Weights of a small GPT-style language model, trained from scratch on English Wikipedia: learned positions.
Each number is 128 + 32 x the weight over its row's rms, rounded and kept within 0 to 255. Layers, rows and columns count from 0. The size above them is the row's rms in percent of the matrix's.

# layer 3 MLP up, 3328x832, rms 0.0228, rows 1514-1546, columns 624-727
size [ 96 104  91 106 102  99  99  93 102  99  97 101  94  97 104 100  96  95  99  95 100  95 101 105 105 101 104 107  97  96 107  96 100]
[[143 123 174 120 110 161 153  94 127 137  52 131 139 129 147 138 146  72 188 164 104 141 135  89 116 169 203 129 141 155 138  72 128 126 149 166 145 192 122 182 107  78  86 137 141 135 156 155 132  79 105 136 127 102 147 124  66 111  90 136 147 102 129 104 131 175 142  90  99 112 105 122 142 124  84 125 122 191 132 124 113 114 124 129 163 119 163 165  87 106 142 102 191 145 138 164 130 132  97 164 177 113 123 163]
 [123  97 160 109 132 111 105 152 135  84 165 104 118 142 137 122 145 117 170 119  96  98 182 135 104 132 145 103  67 115 215 129 104  98 139 119 146 127 155  78  91 149 159  97 156 199 177 114 150 141 119  54 106 100 166 100 109 128  70 162 137 121 104 152 104 109 155  76 135 151 154 119 106 132 143 125  83 109 109 148 139 137 130  83 121 135 158 112 201 116 127 113 151  95  90 133 121 139 125 181 180 174 133 146]
 [219 110 157 153 126 137 142 132 132 116 127 101 129  67 137 174  99 166  91 123  63 160 119 124 127 134 167 139 153  93  83 152 123 135 150 112 136  68  67 106 143 141 128 103 107 127  76  96 190 173 150 174 183 151 188 171 133 170  77 106 138 165 135 125 122  76 123 143 165 179 131 186 144 180 133  90 135 107 168 136 103 138  86 116 105 101 125 155 115 123  79 100 156  83 122  93 136 192  87 143 172 140 150 113]
 [116 109 114  61 104  97 144 159  83 145 162  88 102 164 183 171 165 133 103 112  98 191 111 135 141 161 149  96 143  97 128 181 172 100  71 147 160 112  97 131  91  70 115 126 158 121 134  98 128 138 128 196 173 136 151 146 151 148 182 139 154 103 132 141  93  91 117 183 163 106 171  80 158 158  87 105 118  76 140 148 105 137 136 126 116 148  94 108  99 143 147 129  91 143  79 180 135  93 110 165 131 131 101 165]
 [137 109 108 125 140 154 117 114  59 150 147 115  94 136  97 163 136 118 174  74 154  98 146 134 161 158 188 140 145 178 123 104 119 121 135 135 118 115 101 162 100 140 111 135 117 102 134 128 168 155 154 119 118 114 181 129  97 140 170 131 130  98 133 170 108 147 126 168 119 136  98  81 124 130 147 148 132 125  93 109 120 171 137  90 149 112 118  76 134 116 112 137 157 105 128 117 134 134 145 137 188 180 137 176]
 [ 97 112 149 134 132  93 137 183  84 188 113 115  88 130 116 128 172  97 149  77 189  54 110 105  74 136 120 101 131 172 129 132 141  85 143  85 145 167 157 151 126  65  59 130 157 142 147 121 165  89 118 141 136 172 140  74 103 153 122 142 141 143 156 192 156 144 149 142 176 135  70 142 127 113 130 163  61 173  48 116 129 120 107 119 120 182 104  96  94 109 123 114 129 112  99 151 109 142 127 121 134  96 132 138]
 [118  86  82  73 125 145 122 130 111  92 116 104 124 111  88 124 167 122 142 133 123 143 119 133  61 196  56 140  55 123 154 125 186  84  76 107 139  90 150 129 144 163  81  97 166 143 115 161 163 132 145  80 120 121 114 111 118 185 139 142 156 133  35 149  91 144 110 136 135 162 159 126 161 204 148 125 118 155 138 124 103 154 143  64 113 179 145 191 118 121 113 154 180 135 102 136 149  66 121 103 139 170 134 109]
 [166  88 153 137 124 142 137 132 111 129 134 162  89 177 125 114 162  69  98  80 136 120 156 176 107 135 143 139 139 110  77 159 120 161 104 114 146  90 124 104  84 148 180 148 176 135 112 108 109  56  83 168 140  75 100 145 122 171  77 168 134  99 148 160  97 165 119 112 133 138  55 100 174 160 130 152  95 111  67 173 136 190 189 145 126 146 101 149 112  94 182 155  59 115 138  80 130  95 119 136 156 111 102 113]
 [159 125  93 145 128 137 136 146 139  94 179  99 135 100  88 148  99  75 142 133  92 113 160 156 141 142 154  71  83 142 126 158 172 192 132  90 118 171 107 109  95 109 175  74 134 131 108 167 227 144  87  95 126 110  86 106 106 128  91  51 164 132 107 117 204 116 142 142 128  86 172 112 119 143 102 156  80 133 146 120 160 159 199  93  61 138 216 112 122 132 126 122 162 140 180  90 141 138  92 144 171 146 142 110]
 [101 159 127 100 110 107 123 165  91 100 130 105 109 139 155 166 177 125 124  98 136  89  86 104 137 166 162 119  97 146 145 163 134 131 111 130  89 187 101 199 135 134  70 122 146 162 115 187 163 114 136 125 105  99 173 175  53 110 192  70 150 168  75 161 121 182 104 144 128 147  77 149 128 175 109 107 147 157 112 100 133  79 188 139 113  89  97 175 161 109 108 133 153 189 129 151 101 123 142 161 168 193 110 107]
 [196 151 129 150 164 183 138 114 153 146 162 108 123 133  90 125 141  82 117 147 128  90 147  93  96 138  96 118 158 162 144 142 107 131  89  66 108 138  78 118  88 170 131 103 108 110 100 122 148 137 147 169 125 133  95  80 114 140 148 120 142  89  67 137 136 126 152 102  91 181 160 133  88 133 148 133  85 117  73 109 159 134 152  93 120 111 214  75 101 140  86  82 125 118 119 113 207 147 100 122 154 128 104  84]
 [ 84 119 173 144 138 117 113 133 108 111 122 110 103 148 153 162 136 140 102 149 172 139 122 102 122 114  98  88 152 128 151 130 174 119  55 108 123 185 128  77 169 165 141 147  96 218 132 152  99 101 158 126  85 170 113 125 130  92 158 164 102 120 173 205 106 132 130 149 177 131 109  81  40 209 130  65 162  88  57 101 122 131  75 126 125 122 149 108  88 207 108 139 131 106  86 115 154 127 118  96 104 148 112 141]
 [157 127 119 125 109 109 164 173 106 119 120  88 164 141 153 131 155  75 176 167 121 107 107 127  88 159 104 140  60  92 127 145  92 155 138  41  86 156  96 147 119 131 187  89 166 154  99 112  95  93 105 151 156 135  76 117  81 127  98 140 152 209 118 133 117 216 104 120 111  98 145 165  94 173 148 137  95 137  83 152 115 113 171  71 109 160 114 157 140  92 133 130 130 125 121 147 115 128  97 137  87  42 108 147]
 [169 138 109  69 150  86 152 161 109  95 180 116  95 160  80 182 150 139  59  75 115 116 149 111  73  91 148 129 103  84 129 146 148 141  74  81 113  99 137 159 102  85 101 137 145 152  80 129  98 127 134 133 119 133 118 121  88 126 109 138 161  98 127 110 188  99 125 142  96 118 117 177 182 165 133 163 101 124 141 152  94 111 126 107 119 113 124 117 161 132  92 116 139 106 119 131 154 123 124 152  84 122 121 162]
 [ 83 116 148 142 168  55 157 110 144  97 140 107 100 139 142 104 189 151 173 142 164 177 103 173 117 128 153 105 150 130 192 115  89 162 102 125 107 195 128 124 112 194  84 123 129 137 151 161 166 183  90 197 195 164 155 149 105 149  88 242  77 123 142 135  89 160 124 118 139  87  98 118 177 115 161 124 130 131  89 109 138 112 135 129 101 132 189 102 106 136 111  84 148 142 115 138 132 178 140 151 137  90 116 131]
 [125 132 127 191 159 142 116 100  74 105  97  70 144 135 185 155 158 128 127 100 116 128  84 156 139 111 149 102 121 150 167 115  77 159 160  86 137 113  84 139 129 115 138 111  96 134  99 113  90  79  72  94 115  75 179 176 131 139 141 205 138 118 167 142 111 103 141 169 137  99  85 120 102 108 128  88 135 139 113 163 106 139 120 132 208 122 140  56  70 147 122 148  99 136 141 104 179 107 131 113 168  99 105  86]
 [117 125 129 145  83 132 124 144 114  84 204  91 134 129 114 151 102 131 102 106 140 128 184 158 162  76 154  98 155 109 119 103  85 132 133 135 121 161 167 171 159 147 116 130 182 175  97 120 200 100  66 148 107 147 157 162 131 104 125 123 181 144 107  95 155  74 110 123 113 148 134  86 111 162 135 142 135 186 128 107 154 157 124 116 159 103 113 138 109 123 162 103 176 117 150 151 144 137 165 168 106 103 105 167]
 [116 116  87 102 162  87 111  98 158 125 148  79 138 164 158 106 153 100 140 130  95  82 139  76 105 106  99 103 158 116 116  91 114 138  69 168 120 152 124 122 132 183  92 154 104 195 112 178 112  82 117 109  69  77  60 150 118 175 181  97 143 109 118 170 119 101 154 177 143 169 215 139  66 138 189 124  97 148  96 161  83 112 117 175 137 146  88 129 147 117  77 114 153  87 138 125 126 132 143 149 137 124 138 144]
 [ 95 133 142 103  94 146 121  68  61 105 153 128  72 147  98 109 177 178  92 105 128  89 159 154 133 155 114 136 155 100 153 159  99 146  86 182 157 116 100  45 121  82 164 133 123 125  73  94 117 118 131 145 171  34 122  74  88 106 135  90 189 164 133  80 156 150 164 170 111  79 112 139 159 141 157  62 124 118  99 155 144  88 143 130 125 102 176 132  76 112 158 114 156 142  82  55 120 120 105 164  98 120 112 130]
 [169 134 153 105 151 119 109 103 113 105 134 145  93 152 125  72 130 154  62 120 139 124 132 156 142  76 121 136 125 108 194  79 141 139 168 137 162 144 153 123 114  92  90  98 159 207 118  76 166 132  92  79 101  83  94 100 157 161 131 138 155 127  55 133  66 161 153 146 108 152  59 178 120 115 174 127  81 161 131 150 144 122 126 178 141 112 147  92 150 190 105 119 108 101 125 116 138 142 129 160 169 190  60 112]
 [107 154 125  85 100  95 120 165  74 123 189 134 144  77 149 138 128 149 145 101 140  87 148 148  70 146  81 141 134 170 147 126 120 147  68 101  96 129 121 154  86 141  61 114 146 184 137 133  93 205 154 159 133 133 162  70 110 146 148 139 137 129 163  83 101 174 137 143 157 154 129 129  86 157  94 121 112 181 107 146  79  84 157 110 134 152 130 144 102 117 148 130 148 146 121 130  90  90 104 141 130 116  84 212]
 [ 44 154 135 107  79 120 146 127 116  93  94 113 115 152 107 129 104  48  91  64 173 166  96 128 107 157  87 117  90 154 117 104 125 161 124 138 166 164 106 142  64 100 128 110 148 179 135 125 162 141 118  87 127  32 134 116  84 171 152 153 138 120 159 102 166  89 153 103 164 117  97 161 126 125 162 129  99 194  97 121 174 164 182 108 139 159 161  98 146 136 116 179 152 146 121 130 135 148 153 168 171 108  95 143]
 [115 132 115  59  81 165 131  68 112  88 132 104 127 100 138  68 138 128 146 105 120 146 166 145 120 167 101  83 133 112 131 169 135 132  32 144 172 151 129 149 145 167 119 139 119 135 147 128 136 129 114 193 146 151 158 133  99  93 112 211 152  69 159 128 131 146 174 122 145  80  79  66  67 147 120 138 102 153  89 141 115 163  72 133 121 116 158 115 145 114 146  92 176 193  50 124 143  98 164 155 121  65 109 130]
 [122  77 177 130 150 153 119 112 131  73 129 117 118  80 101 154 169 143 169 121 135 156 129 171  82 110 200 132  76 118 172  80 176 119 112 136 154 193 107 115 170  93 141 134 157 144 102 130 145  73  91  82 153 121 110 117 110 149 115 164 179  81 119 108 146 221  85 127 176 152 107  93 149 163 130  60 121 166 130 155  95 166 126 123 102 128  93 146 117 112 118 141  82 133 133 105 108 173 133 218 147 103 121 107]
 [179  94 106 115 130 156 182 188 111 122 129 106 134 128 103  98 138 115  84 144 109 138 159 103  77 113 198 115  88 123  83 161 185 145  90  57  85 122  85 162 164 108  83 131 133 101 147 139  99  90 131 166  94  70 133 115 111 160 150 203 166 150 137 113 195 119  59 145 135 180  66 146 179 190  62 147 127 163 105 103 102 171 221  85 144 160 125  77 123 120 124 142 101 150 102 194 190  75 160 167 143 138 166 117]
 [ 92 136 133 126 138  87 152  84 150 116  91  71 210 136 162 133 131 150 152  99 167  71 104  76 151 198 161  97 101 108 173 173 105 144  62  66 141 138 179 116 124 146 169 138 137 115 136 196 134 124 126 158 126  83 130 171  77  82  93 150  67 171 137 138 128 137 111 168 153 130 134 132 141 126  97 134 109 107 116 150 100 161 158 113 138 206  79 107  99 143 144  70 157 121 129 114 116 169 162 121 112 173 135 138]
 [ 86 115 104 149 154 146 150  97  99 111 150 119 156 219 203 176 168 153 125 182 144  90 207 104 122 142  90 132 106 133  78 138 110 163 103 166 115 108  73 157 127 121 150 164 141 150 114 168 155 113 154 122 134  65 119 131  54  92 117  94 145 156  84 114 117  83 129 104 154 107  60 178 129 143  95 154 146 145 132 135  45  91 180 127 124 137  97 167 140 177 111  95 145 103  90 123 193 118 118 193  75 155 109 105]
 [155 141 111  99 141 147 164 178 133 115  93  90 141 174 170 183 127 176 133 108 117 106 137 114 146  79 155 121 111 146 101  57 112 129  45 137  93 109  70  85 133 114 172  96 101 131 129 153 119 113  38 185  54 121 165 123 128 170 178 155 157 130 175 133 127 180 124 133 130 166 112 168 131 134  61  90  60 133 139 111 130 103 132 152 112  99 140 131  74 154  98 142  75 169 138  86 107 155 128 112 127 175  81 127]
 [153  75 199 147  80 134  94 125 122 161 124 105 103 110 181 131 136  74  45 107 134 101  50 157 162 167 128 111 161  87 151 114  97 138  95 172 113 128 124 116 154 135 159 119  49 169 177 167 162 164 120 115 143 166 175  69 126 167  64 112 157 117 122 143 135 101 103 125 135 148 151 151 143  77 123 165 142 136 146 112 104 162  82 104 154 118 134 145 128 114 137 152 145 147  67 120  81 108 154 109 192 178 127 139]
 [101 151 103 126 132 153 119 156 159 136 186  97 158 107 131 161 172 155 138 173 118 100 131 157 141 197 131 163 144  85 144 102 214 120 109 115 119 121 167 134 133 149 138 109 107 126  73 125  82 144 163 137 131 108 115 129 148 154 126 179 127 156 177  97  83 136 124 193 141  99  94 207 115 129 101 138 173 126 159 150  63 106 145 103 169 158 118  82  35  98  73 121  95 197 108 149 184 158 124 128 152  86 121 168]
 [112 111 126  99  80 145 172  98 107  83  91 111 141 144 140 144 183 133 115 135 102 100 171  90 165 169 111 139 126 112 130 166 169 119 144 100  90 161 151 123  89 101  96 116 103  83  43  89 117 105 144 139 122 121 119 146 120 170 152 165 181 130 147 122 190 178 126 147 168 115 108 140 128 131 171 124 126 165 138 161 154 109 151 165  90 172 133 163 123 117 214 118 162 118  94 145 100 148 109 141 179  59 124 193]
 [163 131 133 185 109 145 203 123  99 109 143 144 107  76 132  62 124 105  85 154 145 149 152 155 139 133  90 165 139 172  97 161  86  97 111 163 134  86 127  74 188 103 189  94  95 143  85  81 118  62  87 148 142  94 131 187 147 120 176 137 174 151 135 160  97 128 101 133 162 129 101 158 160 146 124  97 121  90 165 166 140 134 105  83 183 174  91 127 154 152 142 155 170 125 121 113 205 117 155 131 179  90 148 147]
 [ 82 112  69 203 169 140  80 141  47 131 126 113 180 152 107 140 147 135 144  54 118  96  74 171 149 111 203  89  99 118 102  64 101 158 117 113 104 160 132 157 160  80 139 156  89 128  81  92 155 159 146  87  68 108 138 135  83  88 195 194 145 153  67 144  72 110 143 204 153 103 139 155 117 112 125  82 167 169  81 115 118  90 133 102  93 178  82  96 111 188 112  99 157  84 126 148 148 153  96 151 165 150  98  90]]
# layer 3 MLP down (transposed), 3328x832, rms 0.0164, rows 1514-1546, columns 624-727
size [ 93 103  91 110 106  97  99  92 102  94  89 107  92  91 101 104  89  94  98  90  95  92  97 100 104 104  99 106 101  97 109  94  97]
[[102 144 151 138 127 157  71 152  58 133 141 177  87 116 135  98 153 173 132 118 127 124 133 166 174 155 146 165 126 112 102 190 111 153 164 152  86 192 158 152 151  51 143 136 218 110 109 118 132  69 117 143 154 188 179 120 117  78  98 100  85 160 191 158 136 153 111  80 106 139 117 129 131 133 126 116 133  99 137 144 124 117  87 113 190 121 124 147 137 158 124  56 118 114 142  88 158 120  84 111 105 144  58  94]
 [165 178 128 114 121 152 141 169 106 155 131 152 159 106 130 114 110  82 138 104 162  68 191 125 110  93 164  67  72 144 186 149  91 143 118 108 112 185 106 153 151 117  63 123 131 156 167 145  96 120 134 138 182 143 166 150  84  96 136 126 116 145 102 133 128 103 111 148  91 141 119 163 139 112 125 138 181 109  90  89 139 179 111 176 134 148 141 156 133 168 122 120 128 159  90  89 112 127 103 160 152 120 139 125]
 [ 75 116 116  90 128 119 107 139 138 141 177 145 151 146 178 128 134 103 132 125 107  74 207  93 102 132 109 124 112  78 180 127 126 103 137 162  70 137 115 146 107 122 126  91 123 147 192  92  99 116 138 122 173 155 119 124 114  71  95  85 140 132 144 127 112 164 152  84 119 128 137 145 159 140 147 121 176 204  56 108 138 104 152 118 110  75  66 124 121  59 159 209  91 183  75  89 142 104 137 141  84 179 197 140]
 [133  81 126 116 139 110 105 134  98 160 142 171 123 145 107 107  65 165 120 132 168 152  98 155  97 121  60 107  98 123  85  86 162 115 153 118 127 146 179 219  98 109  96  79 143  91 157 117 169 143  87 144  85 109 104 107 139  86  91 154 118 140 149 101 134 184 168 112 135 111  84 130 212 120 133  94  50 140 115 126 120 104 195 135 182 109 125  34 138 174 132 147  70 116 161 147 129 123 164 128 122 134 108 148]
 [187 128 134 112  95 162  79 115 109  51 108 104 110 117 153 119 120 146 114 147 115 181 138 104 130 124  91  63 151  98 140 150  91 134 164 155  87 109 114  91  75 132 147 153 112  83 157 119 101 113 148 138 160 101 137 125 115 124 111  87 122 185 137 130 106 118  86 182  89 124 130 105 156  58  83 123 100 134 101 102 119  81 181 137  46 154 162 141 134 152 116 145 122 150  96 176 149  66 132 188 128 120 105 104]
 [154 160 125 176 131 192  82 169 101 119 144 138 143 160 121 103 108 136 137 134 133 147 139 136 113 123 151  98 126 125 132 141 104 161  91 103  88 126 121 115  82 120 120  56 169 109 174 103 102  95  91 116 145 177 175  65 172 159 132 135 133 137  77 182 145 160 147 135 153 113 167 105 156 143 168 137 127 149  98 155 102 124  73 166 110  95  96 110 154 109  64 143 121 142 151 198 174 141 132 115 121 118 187 124]
 [144  96 155 150 151  62 138 109 140  84 141 167 134 110 111 111 120 103  81 137 157 172  95 128 122 115 128  71 156 134 129  71  84 168 165 131  93 147 155 152 152 115 139  64  76 126 125 124  90 155 145  91  93 162 130 149 120 152 131  88 149  94 141  55 137 144 142 144 114 167 141 139 131 122 133 114 125  61 216 168 112 117  97 169 141  96 166  71 112 121 142 141  97  71 214 109  96 157 165 105  80 141 102 161]
 [135 125 118 140  68 152  98 118  92  55 148 104 165  72 108  92 141  91 158 159 151 164 119  95 160 128 127 139 125 122 196  94 132 153 191  93 158 124  59 123  81 112 124 112  70 117  90 106 136 185 125 143 127 121 177 139 137 147 123 135 110 137 159 151 114  86 129 111 113 129 170 134 133  85 146 117 160 110 145  68 181 130 104 164 162 108 151  94 121 100 152 147 166 133 141  80 132 161 104 149 145  89 150 164]
 [ 94 161 197 134 114 140 164 103 103 107 165 109 145  85  73 146 124 171  87  95 130  63 143 144 114 124 117 105 133 167 122 144 185 146 155 138  75 194 103 114 185 127 114 164 154 179  99 115  78 102 139 112 139 181 150 129 154 171 145 138 141 173 122 133 116 146 107  98 136  99 130 149  80  97  90 175 104 182 192 143 103  72  94 140 115 162 144 192 186  81 132 180  84 112 111 155 137 174  86 144 126 161 141 125]
 [124 126 183 139 140 122 121 123 180 120 147 104 135 111 176 150 107 136 118 133 101 154 163 141  99 146  95 148 132  84  79 132 187 170 138 115 124  91 149 128 143 120 163 108 136 112 166  98  84 129 179 157 131 129 123 132 159  72  82 147 114 128 189 102 188 140 138 143 100  52 147 122 148 146 180 175 152 122 102 111 121 136 128 127 163  71 166 211 104 110 109 122 140 124 163 133 110 148 147 128  79 120 117  76]
 [169 151  81  80 101 123 127 152 111 119 174 145 134  87  85 104 178 115 119 135 160 151 121 113 134 135 111 162 135 136 135 153 160  96 164 133  93 171 127 229 174 155 153 105  94 110 149 129 101 128 143 138  39 171 136 211 166 131  74  94 154  95  50 132 105 124 170 120 115  97 145 108 131 158 188 122  35 124  87  99 153 102 150 129  96 132 127 119 117 145 109  78 129 143 190 120 125  98 169 164 118 128 170  85]
 [128 162  68 143 120 186 113 126 131 153 158 106 145 137 123 118 106 109 114 221  77  94  96 118 189 127 148 102 121  74 169 106 154 106 133  93  89 127 162 126 169 162 156 121 125 114 157  90 126  95 130 117 101 146 173 104 128 125 113 158 114 192 106 109  54 154 160  98 164 129 144  70  66 132 139 138 134  92 110 138  96 128 136 141 144 154 184 105 104 120 145 113 146 114 108  94 107 192 105 106 137 137  80  53]
 [181 129  77 180  86 125 117 131 145  69 139 125 111 124  47 123 159 139 122 130  77  98 150  66 120 111 156 139 131 140 142 164 119 141  96 152 147 104  77 124  82  51 166 110 123 141 134 122 143 191  84 135 115 191 138 137  91 133 126  54 151 102  95 113 216 137 158 114  98  80 116  99  45 132 123 141 131 110 177 142 104 146 102  81 115  92 105  92 108 136  76  96 102  89 169 146 115  95  91 136  92 152 156 191]
 [ 94 111 121 130 167  91 174  44 131 151 141 132 125  75 164 135 121 127 127 117 184 140 210 186 178  70  79  82 134 147 167 123  72  98 194 171 104 181 160 124 136  93 100  88 112 107 129 144 195 117 174 138 143 114 119 125 158  53 100 140  88 121 120 150 104  85 146 127 123  88 140 106 146  74 141  81 149 167 170 118 135 146  87 139 134 130 136 171  85 152 146 170 128 126 157 102 117 103 139 182 141 139 177 137]
 [ 85 109 136 113  90 110 124 192 111 122 172 171 122 151 134 131 142 156 163 119 163 173  79 109 131 112 151 129 168  72 104  56 144 147 131  73 134 120 123 162  72  76 186  43 105 102  29 136 153 153 182 150 121 136 105 144 160  69 122 143 198 157 136  92 101 150 107  70 129 151  91  51 163 128  94 128 141 147 190 138 134 136 177 158 153 145 135 122  95 106 162 161 136 126 144 120 164 134 168 146  89  96 163 132]
 [129 139 114 164  94 134 131 104 154 143 117 123 145 160 187  87 110 174 136 132  94 201 118 141 124  91 144 123  84 181 104  99 199 100 116  97 155  84 106 144 147 132 158 104 111 117 111 106 135 106 156 167 136  76 167 180 160 141 159 134 119 140 160  61 195 125 104 132  78 110 171 119 117  80 144 129 140 106 137 152  59 111  65 120  87 152 111 112 154  89  89  96 112 143 122 132 166 122 154 130 115 136 142 116]
 [175 178 144 113 143  76  95 158 160 106  79 151 171 145  78 118 162 132 128 136 174 131 156  87 137 130  84 104 120 118 201 111 119 112  85 144 134 136 107  99 124 126 119 113 164  82 166 130 155 129 144 145 136 122 130 154 138 154  93 125 143 108  71  95 105 134 108  97  97 129 125 159 122  91 143 121 110 139 142 125 136 158 142 137 124 138 156 133 134  72 118 137 173 124 131 163  84 146 151 116 106 170 151 149]
 [111 219 147 127 164 146  51 126 118  92 144 113 141  81 124 107 129 143 171 101 137 135 123 125 163 133  94  65 164 240 155 150 136  91 109 134  97 146 108 178 137 145 115  93 155 137 132 123 109  96 166 112 122 113 161 157 147 101 111 152 139 111 150  79 119 124 147 107 114 114 117 113  97 125 148 100 124 111 138 150 176 196 176 131 119  93 133 142 151  43 190  85 111 110 155 115 132 128 120  94 118 119 150 174]
 [104 156 179 126 147 155 137 137 120 141 133 116 149 161 114 104 105 180 168 163 117 191 118 129 116 109 129 122 150 148 152 157  96 201 175 104 191 112 137 155 170 133 160 145 166 168 128 109 144 144 115 146 150 133 128 215  71 113 114 148 106 111 115  81 195 166 152 133 139 173 135 160  94  81 133 129 112 120 120  73 130 112 119  93 127 148 118 124 114  91  89 122  82 135 169 150  94 123 176 131 134  59  76 128]
 [139 193  72 164  89 139  97 152  54 162 154  99 180 171 148 135 154 147 179  92 114  84 151  80 114  79  70 129 113 101 124 112 105  83  93 207 122 192  86 117 138  78 105 116 197 107 124 146 120 177 117 152 120 171 101 185  43 116 130 105  86 143 150 123 205  73  81 105 133 151 141 108 148 147 195 173 150  85 112  94 160 151 131 108  92 160 106  98 106  95  82  93 104 162 160 157  92  64 148 136 167 147 153 108]
 [146 110 151 128  82 138 124 152 120 113  96 130 132 151 173 107 134 134 113 148  89  99 157 152 107 129 106  93 115 129 137 124 140 146 184 114 115 154 174 132 158  92 131 108 160 134 121 148 100 142 159 137  87 119 112  62 153 138 119 110  62 105 107 149 152 120  56  83  94 183 142 130 119  64 114 140 147 149 115 125 132 172 140 106 161 109 172  70 133 125 112 177 129 131  77 173  92 123  91 183 144  90 102 111]
 [145 167 124 152 136 115  82 129 142 157  53 140 123  96 117 119  90 122 109 184 103 133 157 159  91  92  92 170 137 124 112  81 173 159 144 144 163 110 153 127 136 105 167  58  82 103 137 108  86 114 102 139 156 193 131 158 160 108  73 109  60 125 129  88 144 122  47 137 151 104 190 134 135 140 105 122 137 109 116 142 145  74 117  88 112  88 109  97  96 103 123 132  94 114 143  59 133 126 117  89 109  95 140  76]
 [ 73 152 123 145 119 143 108 163 116 144 110  80 180 204  88 100 225 151 142 121 104 153 114 163 118 153  88 131 156 109 114 144 168 130 155 127 144 138 160  87 140 146 144 110 179 101 137 159  94 143 120 126 139 119 161 150  69 162 157 143  95 167  88 128  82 144 112 129 207 161  97 104  88 127 150 128 126 157 149 108  67 123 119 204 118 180 112 123  82 132 120 177 130 106 146 193 126 125 132 175  95 158 197 115]
 [120 144 148 195 174  48 119  93 190 178 135 126 101 169 151 139 160  75 150 170  81 114 137 115 137 128 144 142 136 145 119 179 152 110 118  75 151  96  78 136  90  88 166  99 114 120 188 165 115 145 160  70 117 146 122 123 154 210 201  86  97 102  83 142  99 147 101 118 182 128 111 130  80 123 150 158 107 115 180 123 104 139  94 132  86 118  92 166 126 130  85 137 163 151 100 137  90 120 159 109 153 178  81 122]
 [ 90 145 123 109 180 126 118  55  53 149 155 213 174 148 188 109 157 164 164 137 143 162 108 142 122  74 120 122  83 116  89 169 141 139 129 167  91 208 164 138 138 167  78 125 172 109 134 123 145 186 133 201 141 108 178 124 157 125  79 131 138 137 138 150 136  92 161 176 156 151 172 154  97 146 139 127 113  93 119 128  95 124 123 104 114 118 151 120 120 151 134 134  88 183  74 147 120 133 103 122 129 167 148 135]
 [215 128 118  84 115 126 117 129  89 177 150 137  99  88 146 109  90 150 162 134 149 127 109 174 144 113 106 145 127 166 129  74 196 128 127 163 155 138 170 137 105 142 107 109 132 145 167 115  79 154 105 147  94 132 103  87 135 111 142 139 133  78  96 135  93 141 138 121  70 187 154 160 154  98 132 139 125 132 167  88  69  98 165 175 181 104 130 126  87  60 147 112 110 126 138 126 124 157  87 158 118 110 125 147]
 [139 159 114 130 174 114  56 110 161 160 128 181 122 125 147  65 142 125 170 129  59 131 198 110 116 113 111 138 106 154  90 142 154 118 160 126 120  89 115 139 110 150 175 128 128 183 125 176 111 132 105 139 101 183 106 156 159 110  85 130 147 106  91 145 140 198  82 132 163  62  96  98  61 119 157 121 115 134  77  86 154  94  87 156 122 140 185 121 109 132 178 131 121 148 154 154 114  80 109  85 152 135 122 115]
 [126  86 172 133 138 136 152 148  86 137  90 112  74 142 124 127 137 173 206  84 160 109 146 151 176 107  99  95 132 127 102 140 149 140  93 168 141  97 180  82 110 138 105 117 121 129 129 147 129 178 163 191 147 121 147 126 170  82 129  99 131 131 140 121 123 164 135  80 144 114 112 100 191 133  72 160 174 112 148 179 177 141 156 106 123 114 168 175 109 169  83 133 136  95 131  96  90 149 145 117  75 137 125  96]
 [190 106  69 110 116  98 133 128 123  89 158 158 147 197  83  92 132 124  83 146 147 183 171 185  99 157 114  51 104  60 130 128 167 161 180  62 163 137 131 126 104 133 161 101  56 133 188 136 141  96 128  95 130 112 174 137 129 104 135 110 140 178  77  86  61  74 124  83 191 133 111 152 139  81 127 167 138 150 129 118 158 109 184  77 125  76 105 192  22 117 136 123 100 143 132 145 151  61  89 120 112 111 111 134]
 [141 128 172 162 144 117 129 116 123 111  96 211 122 147 141 102 133 132  74 112 168 180 109 148 150  94 167 102 147 117 147 128  87 127 132 179 145 119 114 127  97 148 137 103 101 121 128 155 100 126 107 155 129 150 143 183 143 144 152 119 113  82 158 122 126 103 164  97 121 163 138 140 108 118 108 182  99 118 117 114 195 140  92 117 137 168 121 173  97 126 123 117 164  70 135  84 131  35  96  89 118 122 106 100]
 [122 127 140  99 147 101  78 118  61 154 115 131 135 137 130  86  91 147 157 147 118 141 109 129  88 153 110 114 136 152 110 134  86 141  95 110 112 115  65 127 108 142 115  89 147 120 166 120 104 100 154 141 110 117 111 141 148 175  53 161 127 110 150 173 140 109 174  96 116 141 139  69 121 141 125 118  98 110 179 121  97  83 139 190 119  73 142 161 135 170 115 155 153 171 106 136 145  93 151 148 158 110 138 118]
 [ 85 162 134 107 121 111  79 133 153 145 103 133 131  95  88 120  71 165  83 143 115 127 111  78 142 133 119 155 119 159 191 109 134 134 124 138  75 158 138 152 109 147 169 161 131 161 134  53 102 146 146  78 172 157 185 171 161 118 102 130 122 112 184  92 155 140 109 174 146 120 139 135 122 101 115 130 209 147 151 179 152 154 161 171  84 117 108  80 142 102 138 121 135  98 121 138 168  96 101 166  98 133 105 121]
 [131 133 128 114 151 139 140 111 167  87 113 133 131 168 102 179 133 126 148 121  86 170 185 159 128 118  51 196 115 168 136 180 153 118 119 119 109 101 144 117 128 145  86 110 162 170 134 132 177 146 145 119 137 176 113 151 166 205 164 150 125  79  71 167 191  92 143 133 197 140 143 172 137 154 141 113 121 111 157 109 114 162 118 175 177 133 127  79  85 128  77 115 131 104  64 178  59 147 149 121 133  96  80  91]]